Weights of a small GPT-style language model, trained from scratch on English Wikipedia: LayerNorm before each block, 445M tokens.
Each number is 500 + 50 x the weight over the matrix's rms, rounded and kept within 0 to 999. Layers, rows and columns count from 0. Numbers have three digits each.

# down: layer 2 MLP down (transposed), 1280x256, rms 0.0516, rows 820-919, columns 128-191
# up: layer 2 MLP up, 1280x256, rms 0.0515, rows 821-920, columns 128-191
down820:462390555470548459600536511466480451506532507406480527523498566541459523582526431504616530511508570531549508462453503522418540517535603519468505491506448487546476367562469496353587481490406530
up821:535467568512449484474556435427550537508525534552486479510485532528501514521446489479482619488494433439466430579447451540478554418487512590617555419515456467539450536531556466479553418423477525
down821:473539462563496480530547511537520455435472507400524436435388520585468540478479521493507494487421445490534509537438482390419441537512432402516480531518416463524487406558439537411452521496458470
up822:425504488466507466612408422534492523525451452485464550452514519465525511503550530540551510488414538379536485424519471556477436392495497522469454474562339525376449520405460426506432557569490485
down822:447546445500540542436533552425480463462487522539498492486512406527481427446362489418513542482444543429474562479462470487626499526530522476568527496454492411423550492542539532492526504531498433
up823:482501501541519521614634485515541513352547514471391567450535429504558473588513496596521487484557433530539541442562523484491467426577531506600457516517493499517549539520526441534545411517563442
down823:439482456533535498539502509512450499535482467587549441450515529578503530506475469562498513464597629513472423534477445571500561431470507606506511540458516426538458531459534463493482577440538513
up824:475431523459381537453516540512504505487533496500446472503487466544538471472575563526442513570574464482553558524497496470573533487539441463483470510574504481388439563512519486563458512532458462
down824:504500524463474545538478430502496555620545446482571536595500461498462536435483515613428387573522572546579529533540572435490433539479467518508513524537589460474476563447501509466488552522504504
up825:394524503417528501493479438470550578534524491655554462500543521414441509414462521505484504482529460506520546485490464516438459477502451454489425487436441497504534544419543535501571487559489459
down825:544446528541416486525509578506489468561446475528427488492478502574556537508402488490453516438527546505462383464566490514490497520481625505478545596502503516493544469623532506501354493508548444
up826:560470510506504584442549448541497451566411470533545461622436477466431489465395529485488509567448537595372467546477461547552563413429508555459512542508557537504545494457523500490492544507485510
down826:516517562520454575500513531491489542551501567573430439515537361385493482452543435488438522389535444468485487408529491539455496520483477473567517566506478559565459532476511483483579440618551453
up827:453506521505559555398548518485494515506508467450465502450523550536479453528515503442453524496450607562517534509598550509375387533511340494584475508454409553435468409452536386531409498525586456
down827:529490530422525527481504566478490490595517421466466510459479440526564460515478453527586445518465458562512541457532445544598454483516513492397590488493578550513509501508447526505372611565371558
up828:510439524587663488425538522422468540467567373416529474497538480558552421491456509529445513488409565574515566528470459441534429484461582510460471390513549468569531564437478498498506487466486538
down828:512549558503421525401479385468569456533478559533534518486577529515498489433521532495552550474548491460543523581413516569604500572551417416503521563529476512525512393504459490436438612513493486
up829:502467473478512575480548561438583526440529422460561427437412445427467512535434590429470508576531495541458523533502560553460409561541425438453488506468490504576550459502526465535551525501492518
down829:639544454499565449477476574484512563573513521514509517483555547437532460478588479493450522504473602571509576530489632446406558418513431500491480523606531629569589640518506411501472527444572509
up830:474480558503543465464477417571406596612479439410466540540511431576601384453467433469486544541493483485452451431620476414509509506528524511452507608426427513482452475529500517461641416531495582
down830:578538558527500633656543482493485526473546637560467428517401566518386537525441472512507568434549458479509451408558544494545462509466482564489504493551526451479547585484479484469580511456570443
up831:513484498503452465416514567541522467473594512482586503521486516386446507461476476466601537566456543527488425444499526498530416542397579610521465577490493449511495514517452506533474562489540561
down831:550457545568531492489470564434457527493601604454453553518485542576550490581409455482491412508470478460495428540576543508487594509495546534390570427485551553522501462543556485426440473556526477
up832:515552443554538486513477365494494381457543480448545588492431556595614566582503603555467492621399466446405430459552551459455432471545470509539495588478448490544459417466518514540455529466530520
down832:466384562558472453530484391508470428524456560566532541472423503482518492365477437561591560531384554500480516452448429492645497530426527485492481477515511521472472477439553491594574547453446522
up833:525572513542437440435535495437545380502531479503558550536633489510530476536506562524526508491603478461521617544413425477561518484473435454499592511531514511576560582444531597490525472544484535
down833:514490489474509559468551517604505580513563485452487526586447540509459400441495467469507522496402454492431489496495503517448561512447534497505484520508515530474489402532479379470544482448531450
up834:504512521517516503378388503556438436561496519526500527524446366492478522422431532503465468463553503473526464483521575513516514539618568494427520570525439480429468471488501481472487510414417517
down834:515498519530484495587579624504421449406521477513566495511558537553421477490490489436440497546442459511511446598519462505583414458505442559497503494493509438461500537504500539519482452506508431
up835:511529418547448469512424534559449481491542497522483448531456486519472551516440586557538515440488489496493599408532563488505446457533545526571529551446486534447434501558439496599437544547574555
down835:469490605445469409546575540423432549542437546626519466565618455400493487590439512447516422585559567508420496527566601541503455460477444463520562549450534527551531497445597470524458554438524499
up836:467479534502481533519516489581534548572460482452453483465495481522546537481478551435446505398508519400517462603473480509592421449487498554439561510528488455575516461440462460569478430510511512
down836:507331525443430434532391492522554514405480484600573562544445565505502494613450503431533564547529542495496342497446474504476525534484510434468510472584531457515443467461560514405534476495457568
up837:554530534445543521478549491454505524456543468528444583524456500463448545509459464506458532563518522453495559504449509442500555531514555552541483556599488463486442550485444451538524538471509479
down837:431485492448530474563491479493513589523523517502475458479444563546488509507515538536511483507525530417435464429486487484557515480543449501443497460587581521445546583560475500473495642445502452
up838:562584577382466495416497491500547480446498448443535489502507548421400615500556544608532474474527500611496648491441523419572489580467512492507489460497502542500524515493616566536564466497427554
down838:385503471524545527542542506579524511547502423516454494539451458525474485572544521565518497453472404485490494435441451520515362420538420525535545534468446436501481542488512471415581520467482385
up839:534479543504608529489463465497485504525499537524505532607487527526591491473507415470596505530541454515550532478452489504569448374494589499492544489522448445451463547472462493476484495500475500
down839:502517527437504441528534536446497476477493558533510529513496527512568407461566413494467480560503570485521519486468536468541466629530439501625524519523508593493559429446545535515499486551499503
up840:471519470476558481507505534541517489560517489443500540526527539528524586405514604546486502517510470599522603544489556509550485543540516491484446467425500581503476517473518518541473474501477464
down840:555533484415544443526516390484534444427538449490422546486423525573545508463470476510506573511521451552553575450428414420587475589508549500456518519474447581576470495482515497562480550529540435
up841:477435522493477581449476479521520471449514506413503439502561419439485513511531522501498518579475501582506476496494448564529434560536572495602528445432543460546471420464514477437517453535459482
down841:657508480498544437530456463541460612606514496552546510533460554504487581496442538444496501500456463452478449483516467524540510500527438537433497493493450493527500519474513526552580458557481532
up842:555577467498472388522435457505490461506392548520532470491426445557525520559525447528546431461567538389602545420475496643519508479489520467520477529431500492486483489597575539508508486482508479
down842:528519530512519526470527561499474528429549500517456562419450504507617455496428547481528538567434447576402476488464459445454548460612504430564412484444558508500582500568564569505532473492554508
up843:504543480476543471649475517556504510508456515520465513493579508544510527501452504532510513447534552578529492447536454536463504467526511587554576468437480445463456431462558457486498501510440441
down843:405477586553528507552457505463473532452504466509498499562385523492480447405464541537486506509485482455536477469512451506497416552607430513596577476538588393579496542449512482532467505543514476
up844:406492404533489544453479553548549445582537434571498593518464557498475431459561426526533488516497534520519497431499558464559569415553490544529427477566578454508522473470494497436549519527456531
down844:521465517451496458495459460490524512442518543553349532575519482505442494571477550408437440562484545524488459555575602573476448606546394506426514483476466468408454433579490539482412564515468484
up845:460516458445527518475517460482479549547499602514436427597478522447491452541492502494520605517567502558485530609538450495555531404493468480455424504554404483541546537552526543451479465392536463
down845:485511621539467474601497467534421491427529496544564556417467458453450526450500469469540437487532460492534538466472499545585540518431546585380638403537524549533544455435433497564448548578443481
up846:509603457443506512514584534471501375535478471510501558464461554520469515461474562554518540505615452510525472425518445466507482460445492566499558526535542465458502520475437471464516480464483468
down846:546466464581534544528458577496543574476486495394556453529459433457528462517503502464516466441386478490524497434466571512524516526535544509509476529461489517488491494520552482489516604473457521
up847:496440448523539461468523455521481429552428537492592535508489481533501459537510533531418575399482483455483555461514554638452464444517471494570546360509531507583500524498466518497522555475564439
down847:526507548529453475499454457420509509453615475500430455473508471518529604548434452433541415541597528539491495483542461435534523534499449470557498446525414524514457487522498480452515478476471485
up848:482511476548513491479435496526508491544480632510518460528540505567488502455471539619536543464521382433490477464548462471549566531480481574563509495468385443421475498475508400528455400546558542
down848:582595421494477509418394540557533568478453518549442514509542468487487500477529506480362496531504509567555473541420517476461498593481496415510423401502526484496581402470431491443541619445428521
up849:437494574517560408475530495459489556446616478553415482522482435546451527565455495481477514470382552449556580482523616550522516510498473413505486472456541570494516546606449455476562501494482436
down849:538477493566476538433511527508529495530416526479627487471440606458479449463510576528546566484523544560469402612462487448506530418516509527472497467555555481407451588483487452456496527498540494
up850:470537612598515441486474450429470476420511492528469561521556510489498520556473456566543580495572509466537518484490441524562446519595555560506481451495517524556427550410544525524479534542495462
down850:430451457602535520565533507506561571494530524562544507543596447544481463492523474432522513520527472475448495469520537430530601442511515409481512568474491530491544434536431517462489449505478524
up851:521443477492496568568496461577479457563502427540546486429651491471602533537443441454437569547569513540505480504530557530462491384503489469514438468441495546517481455498473464406472461493540445
down851:558484493584527614435544443626551463477471497617482465566543533417459505534508485566438520541526447560494640463423460492461513430426398569554528514498514563546504585467395546441584466493464531
up852:551551501543539473501424436535532452582473549475454555503503517449612484493535489552540477534438463508547480563543498493538529526598475544492515522582543558478556507494546495610473424609501454
down852:411324516487520480488506564500491438482503584607461472389541554504498431506451458485536516489540423503577407452404531479499448507535533538562465502558397498516497525511521520477526460495479479
up853:535585516506413448508558540527504497564561515505506536481456450473530415505482546398548540540528549570523542537450477459606476506545520490488516448564449563430563486449449334537496553501502519
down853:457415619415544492503467514460427514498503494432522488498529564533483475456552490526560456443546441438469514569547469461412532576485448608529548569486557502494499473520481583419613516472498448
up854:471512446481471535471493505500445468557526522449555497562463554495520514539382465505529526512427511594531532554459533490534399502534506521570465481574484473416597485554434515525509486543562464
down854:560499562550475465451494467522437494542443508499453560505431568564558427520455580465476507526494536522518506459507540512531480486505552448486485574568462468612521443449498500519530483494570504
up855:580506502452470469590522408424547462452563500427426432482576543489495557519460525594572475428435473501524467581532542608459518416509552523579592510546518470591538540535479513478514429569485533
down855:478561387480520493439436621529568568500495570484471540452441479465424496546607415516443566537521588514539460454516589517526452446454522484521489504479503561418406480505471408431532407384467574
up856:470544474480592456581422458465518520363464491517499473547489480527485552514474586560558516490486468463438531545476477485549372524477503425553469529435581483542452527592418514430577597405521425
down856:461539403530441455488514405410521443546501372527437498468521519523495692558515464415509449482478507495481503413529476498472556374520359530493443546502388555533471431426545440540539619503423546
up857:454563466489491556500499480465481509548456616611316447419403505484523519500499502495516507607442434530544522537443566472515524525526528510425538453392485506485449588463504467521549477546481399
down857:554492497540472533535535488488418445529430536468565543537552558478403487477463508571487462407561532475486520517505515485420496479471435417545436488510452494490584439516447587469545551468544624
up858:489497436468489541447545542544518529473593523546497498454507463540508395551446462512599562435477514455417570583586503470565444497456609542495534473519522424453526477424443532336492559464432594
down858:490544555509544480482493506490513513464462443461507490637537536454514620434558552580479511509501587521529437612518476446471502543557466488488491564477523458497423463534524476566448475470615486
up859:493366543531493588516496440506495505559535557500529499477514556517509453550433494469510541458488492447532531489495545425542379501541503568621415569452383436455439448473524529431485482443470508
down859:593655483470438500426524580503607506522501447504469470533504541487533477433509582470490487547564473495493517454412438561477554513404438456491449432565530593382481572566494510480435489532449485
up860:575514421574484470511546538501524495571407548490530436593444530448524602527476497496465568538503444510468478484455521450597500488553425576526534501425467460469491513485494425507508485555405527
down860:393417498459493537519525502507448577494508483490452456498491495555488444439486538521530553441585531466512556475505467556506499484430520470489571465541518557438516535496502492459540574556506486
up861:440636558487507474591471500475471539457444526389451488516618433560492561460542534566592478532599454555502549573498438534505502508419497349575451457488445568461518528514509533562516512569405404
down861:542522498556548560474495425572472484497477478529553476418420517476475458483480595541461476534394466451485527513481502516562471522535595486522511497512529548561410578461516490404466504487535546
up862:562507448462532543399406498491519449558473469560541563495453444506406579526375487472467518523431481579576473550511535524502454522525513474438481647434479533416496512536620444531504506547540444
down862:424564504509465439435501558457493586457446484432480515440560413485434504433497441510572513511560508501395435544504532523492446557386435498530480464507493467477427495479516509514431491512474495
up863:480476420563539417536505473465517558517438472513489530489451419505556347522591564546426522447569531610488556419487453520391491488481496511449565489482539476512488520431456478575521536467553478
down863:429492507500490468616527518425440533426607524554420541599475499514512511480536574429568533529446397405546516515463463430441477432446490531507429467361572443506512490419488493400559474427529528
up864:461474500512494582496496436452386529405561560511512549550510556416543526466497507500485526404478562475498478554527457568373430486546520458394455467585437548569455492570415504483433476591490596
down864:528530481508458556390528496463625484578458479454531510428520492465476501538614436418484576513483438499567432490522558476472548559636514610526468508374505504433465523408406470542438468479496465
up865:513525503480451569440478558437462479535487569451576509451526409555501495458435459477499550486492504477489525552467489518477558503529447542465602416430587473447608504493523593534483476505523545
down865:426489491518541505527454575478457531553598397510550378485562502560423533497549509532485536563531543411552525538471529519584525488457548408477437441529478509464409542433504404581596584531529433
up866:575561445425503553493501535545415501593457421473470433566535536574530505575463502398478543513466538540425522574458476599509443581480450555450465549465500498526465491499486528461454426502553461
down866:522519521556468489476581457475525468404524497548498538499520462436563491389451511522465505494558465506529476565518503576497471571461526487516535476515533461511492480465486481583516486549374569
up867:529499518524445582519479474452468583598517580445461510529534398470492509442423524491472467454509432479521531489533477490512528478479496438476560501470412498529617416538588583535459463405454582
down867:495508560458525546439496424465474446486451457528504447477563488467484503525513485474493503528541524557527478570559526526482439575468433430469450527495546514392459499450533433451539460447435535
up868:501586489433389510526569582521585513508448576473570467505466501525522547452447545540487478470414494479438443496461450429557502500551427515468473512496559545383420540495488507485483487501516497
down868:524440526591531519526413371429463490457490474620495504514583517515470453528595457465595477509515543539646594554549536480464494608503547541393485542431443515478491411571475529546556597533530540
up869:418443433528453354594432394453494535508493469505527477477451488576503535480454501484486427510499507532532546524511631413572454535506462491549523569525386451453363477472506503506484433489535455
down869:465470388509481580582544455493469506602518501513488431481489537458533538505534512486478493493482470416438510487511542603509525579530569521568466498537451529526539500390519561518423452501489628
up870:529532515497452506585558583490503495505572508526476422491528531528516554454387620609646542476481421506486466635520525524555452545419568524497464517486425498480536412555594483528576497501501472
down870:508555490492506539507523377473462515462434525460516560450501468463443463553537422495395469542555517516424459455478502462566518508467514575494529440508487530514447527465509497501546492542464501
up871:425530474459472461456501565554456552482471494514575520486475422503468546504455531491493505467498558450522463572501479405501482427466478543503468424524541562519546618580418465442567524469393435
down871:518535598501567535488473500411512565510463477525592435493449499458491563437416662456473469470400497327598523477482538504561471505496527520529439511591528489479489536408495580531470478453504519
up872:489531558498526479491600509520471504534517498472520599459574462487546484512502597496581429492519541542495650494560520517575450588496546387553585484515474450464444579449436448483535505441426517
down872:494490467447486566423445451437561511489525513388499446449572422474610444456421434529527562511528434505537583518505544464519446499519416492496470443475524544554469494482622626467451355459475530
up873:594555551533545578572473449514439501565559536540417444589414506499613469488451499484563448609503517542518518530424420455525488447597431524528600505564479471504564487555553533517587434502492547
down873:552532523579549659548566448470542468544506447475485508565497534442404548618536540490538535414620559419342499518409512448457481480450602446564531529431537479508481477489572589398429384384502506
up874:436416589419454527582451473465459546479552526497564590550404603515461525569439602591546447457505521542516474494516456482476474549468444629499512432581461573453523445358504495546507449529492410
down874:497612479585480511440524491432583509522430512526497542399615454435453460494537516442443576543504495431507498552420476491503542494550471486524500497409559457571519462459571525566479491540508563
up875:552547524497423435549556442505396568439489436501513471518394485580548512525463563588489430432528542520464544525408445540508417415487560501587505577511491459437536521543514519475482568544480537
down875:487504535512493497487489547500400495525488466606383471533481445519522482420491536439600393496564487489552512471502456454525549485560548537496453461519541460546527471508480421542494455488458485
up876:528478486540578559477419484452479459505536511585467498571500541492461420525444508477613451639436482502442482488506562435514462496540597512439490455492446499515581527538492504491524489450588525
down876:468526490549477486506535480416511584495553457464489523469497489455507557477563463548457459397538524487510576504454430522545616559510516504525529570495546472495482461470458504545519510562479491
up877:507499530510586518456513493521511466459438537376496472539541531388488445565510479634442455528487555558462506439417595542479466481548529536492514543444480512580552496537437480454476529500428547
down877:431474524635527532412466581464429491571440582464479421534447477480442519400407498538329505472524449496544576516513556537552476539469545531507431543488463464544503522517603552498487457410546528
up878:516441543454436559405478463489456490537488533532462437480463454529527481488477547430578463520538588508573534473525433559475415403582604509495514480500637413534490491546578494469557423574476494
down878:486470543517584442494583448477578516483456563438474476514518579571463534482484492579517453437592514504543586488505567477575457472545492528520457479561519558551495491511449533430487538396498506
up879:480494497475481548570519423565513468516571561575417522383411514508442482607481574565480573506559502537465457503442527520541441557452440538525534496444490440513578386520457436565453494489466431
down879:518554462477459460435431482467558544499489566459500531563472548410491482469482419489506469427520454529572533505393468523527435514515551490513570472539536503529431565452512583482530552556527471
up880:503515567454434525506567465501568568447505479571620564640446593516566545454496525458438546477469567587550500558508503476498420425509501374524506500491505484504447577478444620554492509544459511
down880:420421469416508486481444537401558446487491603542467546509586492534504485480420485510556509486512517416567550434413523527473460521472521478433541475438426498610458450566592482475560518461540510
up881:445458545528402485529549533426479510457480450453537488461439547579467472402480510439420452415491465522490490512554468472497486421518546511577523448541459575565486511515546558517532527496627489
down881:580574541521489498452421537503472511478490519537456522524628458467580528436456561495501465563451530519580439535414530570538511511473438437475509465507567482461482503577532544480455451463466559
up882:474533485501502458468428506481511511501440488542562470533479540538523447456505511531515439496491568566528379444547468497496508493528535541516465512464486476485400436499470506479440408581561464
down882:521589484464609461592452477395538554549534568400476517589565515393573500480487400529548450437534507529524538504441515552571377535490445513396518559581575549503516687511481507408561489565630482
up883:475596471459356481612540516574529452409484549490495542551542523572504463455486552474539563491464548462558503477511553522544411398613485434521506528417448438441545476516490475481596488556509501
down883:477377540661529418433469549482547459531514588520523522547448465487542522598523448446508502522545555468509482438447511480432523485494531458454319494473542619538447569455458472534502542482503531
up884:442431439466513557460513472492470468509548490538433480388471564536550565493452486515557461563508432528532443503453466494428452499557541522459500561506498513448556521521589504500467471513532551
down884:517558556413497435384522544505445461475567428518530406608538427573476595489521521477577517561459395402505578456499423493528409414481418429442468450454504590389467534500486598443480528494388552
up885:508421493460506432470449504550522529490475499395424553435472438566520555519570477499540479457474578481453470519459458617556392471400450453449514543546431426532618560513519450445476553574471521
down885:537512576531447435440528491497484544388444481513476497569669474434511489414508594447499382472466441596440422436436457451499618582486453403508517543511615403434478453509461608441577506629594429
up886:515490489526576532467492441478509516502435480529488438507532571513524571528483564493545398488544508532569417496476504617535461436582575477540553534474528501505503561573512583497460538462483472
down886:559440400524434484492498497473493475607505547467500472445588482424549512436537548598392507546489557428526558479489549559581500553426566477633434563522505492514452443397527510450470495486486539
up887:604594603453524537522490481502601475530463477462373528515492492424544473537494425508425578453497586512387521398531568487624474542604531403522629454469495504429506446525458526473547494442532473
down887:561462489541496575465483460462542476531415419522552531335445505478503478594495514422424535566477402550510491465426528480535462491501479460448506556563514485464528523554535572497548551596396509
up888:498519430512545512534588433526516531446400556471508532490460354463513536564511428454555455451508508437471534518551486454501454445474513441481500616598522484511528614484576465582501473451474451
down888:524541446489413552495447528485494507553460487512516396514497524543548533525452527485415614520460525536483489547457574573464604525465480435502466458433547575440648430419506426522434499530593480
up889:459496490432524549523486485414462563511516481557514537512522445484478538539561518532538474502544467483538558402457495397460526403526454490499419562534535544537505563424598474445501467456437493
down889:473523483488496488517513459481558465497494602446505509382453545424484441552461397518560412409446498522561539497489465365527508385525476445501549470430590443517506426591498571398475539455490489
up890:528501440580582514460465439566464494574428567464476481542543541535613462427529487515538466433550412526501443560482551562481488492528517449499503525492478552469405478366608531564518511520507514
down890:525557623466526456570509531460560597502509560525454557522576509413424537536471559566555523474501545440473509504503450509500378467494461486559439392507576479451440538540478443444592531491589574
up891:485485542499548442472487495537526573494442447599575515475471432489531434529511448493554551413401556516516508541531576501577483505522491551467331480522531453622510461566429451586449438500469481
down891:577493559491458564532501475511480528550537487493452512624420581504472641522560477497501479559480485535598579525406561483442472553500462532455478590527498430483487471454458537572554508491498587
up892:460441495455518496462523419587525553449513475543489574498465466532465390569522499469496490554524517509479485497456473465572460544469488537510543480619522475460475497497530484479562552505495433
down892:515537488532466557541440493459519484600491484507448448417456434435504464503530434486508499465553523448517530426567600548421459480489505478439546526527459471526459560530527497542498449469473513
up893:469545473553539552546471497551484507476521553538466516532511459602552389539507509500535561534561473429566483457434443474511369533480448499420513482568501477455410491428501520493487532438468538
down893:566497503564400569422549570509529489466563448500552535447575565498478358454475487460516490519492510571402439470469504486469496444498600453548470505592508550407439531454466463459456544492516465
up894:450503477428618488385483480601507548477509497538488395455409477571425511504547426505638485542550432448504544349476539470409493482529464510389374501479594477453485428493474503461507572484499504
down894:521482533488497475569517470448492542525477442537472517513449579578510453484545575427497460549478459582515530495483483518503443474569487579470542444538372510427503529497494512521476524526453498
up895:572559494461548469489499503458444504453484484534534466547530425399471416504567560528487496555529574537481411489526510487547500426498511447591436484559545450517461500554477437454485391524485506
down895:413388403537524517474336390525510515641522563472589472502566449521520524535495507500462517484497480511515503452550426470464502464520459477593576490458486535544477545544406478462518453452491492
up896:453518522460437581489457444477535517530434550525361521434550485479536604510490537434465622429532426462581385458514534523489514435436506549426508424489501555432444478540514502466576586418458533
down896:535519488479527415497425438502537467444552451489602518636549486464573453491491502416472537529491555572417506479545504554490468493569475468432523530474402423663471469520415463512428437571478557
up897:474498516475485424510441507498541497526439519481522502503483449455519523443534517407438524436492516496530540484541465459519467520601499432425468571483465527482454493535514439515503419496493497
down897:540524528493419501450517517486536486460518454485479506437491582516418522547532460508573466503597510471516483567512522606485473412452411512505615538417497505471488485413523554513416466474508471
up898:462488518544611471474480595561490420518540421516506480583527490539401429531521403567453457557506581545473573446510511510551439471486550518545459610463410436518601469545487489491484467557570422
down898:510407481457601496505499397495514479455429496528496624431470483526521522427461536625560463481454543553451554539503540563434473500421497479412555458505462431551605565452426455442512563470452512
up899:576507564528472471463473551469553489477435445490550543512462465511460441510458573546489512569436514535504498535430380464429523538510512593448496416464495546540514447530508427493475528511493520
down899:479505487505489582507545441543444490492435462444429508565463507405567511439412455514555552480531562589545456489549460531596480480448537382490467529638494487545537450522468449587454377410472469
up900:555493558427551469455525471552458566500507572467483504502537487482506460507501548466560510484530519585489497502611431561466403444523471476515493478472563494414486484460399457467517555512477528
down900:487491516529516508503454519482553513465529436460516514461499535349525452506407439523498409495560487491545569496498501560571461550455592581534544510503511541463536539529515431492467462454517466
up901:448450504435577433474496521563620518466500550508537452534424470448581539462563508491467459401545498442663478521626498612459484485505462598498435552505426433432444553519456442544641570463570505
down901:571545513513525486509555484555511604503477485500589569458473538526434540439464601535512516528512552527442537584463503502465440466430422518496465533466477574434514460523563482582508452481441556
up902:513520496550516386501522568533424472532537509501388441455470402568583531495443517586538429507473555478532523506526466471527510410491533526559507535511502550565441439490492435490551515548584534
down902:512550499563512461528527437452442509574536601471484479488521501518578540508491489513392478469482613516440472553393506441520533451470514416406609505496484505459478551555496476498428557554600560
up903:466577449491473469496457472519479518487520515570465472521415448567547495483505516476517496502449498479480536519560418550573431507514527465537578524419427513477414542464577494550624456521374448
down903:489492439456561380519546547532500536474454548532547534465468493506477476469523536527567448489481602504521463524577484459524491466501438551433537486503518598500543415508455521460357537516602517
up904:533543477348613486505431547500571498480501487520513485514531530596443445473508430540532548467549469545486452540461516543467510635519469545493437515482632569501533532552503530560528521481465494
down904:515462589537414493502509503483368519520531610506466503530474490542482533494522501523453513493439440434474498503481445430375584431429474460541543436500508478580501408557487498530465455544477429
up905:499571479613497433631477453537503526511473496454577398492527545556500432516489418560456551433438517553533479482577470501490508500477469430442547504452466439536539526636523561564451497466563476
down905:444508453493520562451531406490485500571462457488491484535463471468320538503507449389413499536568445500446500439461463493638444419548499400413471497516524506470520472478471491417561544476557574
up906:510545602530473586414569471503571518513420513451516527513525520577513497560499547507425527536473508505510560503452510524496515437423522453528487592495434464517420489402395597483449472492538483
down906:495425469517467420599463469468468430533557486514519513520534528427474482372475506428587517466532500532558504548490515482486466593559443472474432484536487487536530473539601491555535548533436523
up907:497513540511595526391431460491520522560481512449549484497515415431515536491522502531510569505456510446450569477503461462510547484452572415501565485531479479421592520499466493528478482425500482
down907:591602521474455532569608483470509484481508497500449508558534487530422485475461547513584539509530540511527473503520476462550530446633488540487511511446553474514435501519471486448410497567484531
up908:521484526468504535478451480493533430515470496552499517478503452522416486475503467461494573542461517533554468426377403541487457473463491511533465469483534482513523389471471508478441499486464491
down908:500489484504453489459515533456503486458491548442425500510497525477457492508511427614433550556514456437432496496537565488496486448607530435467540659481616441474556630537497544485589480500551459
up909:509414511561412489470420376471563571512520526569456476552515564465424427545512507521370485557508496479465470542467409480550511509542522551444437485581494479511501458507431523519516537447370477
down909:539504475490595486501475546433540479541442461537518456484499374507471539442529476474382491564487477479507490450490477448546538595557595451465473472527470537490509526469479363461515501542481532
up910:408403409514468461433512494525511504496475552420537566443465463422498571482423518516463478582506443323515468567511506528531531512491548545417530565572463495463458523429494373392432543449495494
down910:502534509579544500547509458487524526468580530462505447518507495420475542420477476498500481413460510597513523440459461471431524532541586451563426429441491491476536534538593458425475455550558535
up911:480524432533451473486517426450511435578567487516501483584541491503533599483493563527570407525458517532603458497454483555545495526535572410375590478441548507475469491512511530541495528475461485
down911:516577490427520542490492568510512531451484490428520497460455461512523467442508482515465526520480417445489440507477580467523522501446526468574409481485510492406473498502518496474460528493514448
up912:484425485463473451502491509494518513530524518513574524605490544586472517534525522543483454481486527486409520471502494517469548458578545590559576495446448532444551414530532339514550478473450551
down912:505488473475423505420407521374381449616510562463482419461551555463574601526526494556398488466433503440533532446514489366437493451462559501449570451437502447483510454560437444537527534415475464
up913:467474496445538497467476505531529477428492550519511529403483479407537449479454501486553570477449498473599554478563587470495463476491447529443537503527484545491456490541477472592407486503610530
down913:446485372407516460453375467461664478503539523566532555511521489429469425533337484507538481401404553473404473454537476508528450491423565466464478472486459519469403508499420530492464488550491534
up914:457542549493540499453454485491479507521505519470520467443477534390471512557499483453433486456531569586516477564494525480526461522497533456520475606475427577509518480465467437398456508481517571
down914:527547492468495462521437549534458491389521543442481545488522517527535437494561464445505533445454554445515552541546591510542600446509383547530462524503465503552540506491528465423513538450517504
up915:482531515447483527487529534495459523453539569471539474563487498492511580480510509511495546413506423576528500486519462517476431467521486503491564486452556522396447453585538442465605503504514609
down915:516423474515490555452513433450544494491529517465628439451471442519502437479479431441468353575464475573528375573472551467533553552454523452513446510478508466512539532424618502463419458470412528
up916:408487460476447463571580421440574622456496453521538438517388572515498500514466540498468532466505505528451559477510489477538449502432532518438668517445461492426511540499528484445388567603515598
down916:514604393469485476508481534530581511550535581515562517439532514490399469417482397493513447489471551584587425404503429524555486418538471461431508433587498573581502496603435542480614453428596485
up917:520559465512488581501621450455462445571442527525523515463440483423537509528551472502597520444570526488570640566511515472476478452449449520423497490521459560520449536506641430506511585438482474
down917:464471405382535431496469518475504503526497543502530525518551475575411521440528630476427464537449509619513414526506619531525479514513525494488514428481452441571511519399573476451454519381509503
up918:485516473539484385450376438490491534464564517415479454471455496479407533481500524451451478559469571537501510563587530425472505441444556477542549458469532520395502500525495563542602433428535511
down918:498484475510469498556531493458563478557494620417462576524550389501511487508552497480575532503457415413450459469433489473490506499493415458542478452447539628500495540563532532465535512417474457
up919:476414435478472549508463421455479429546475493597540547521498564483548454427465546519543597522463506524540527502537553525489477577472561551409465547457426521596474504459451502537510409550461511
down919:542520611481489533445534575551505521491496433515474530563420499556475523470550550523379446435604480472515559511494447423469540468553436570546456569534518446448471570474529496623465565462524422
up920:470404476467456529484425469469504427486481525485569489522440596538466447470523508466521506448535593478483509493552551466493462544523477438501508480443550498504466468539503605431459487454519578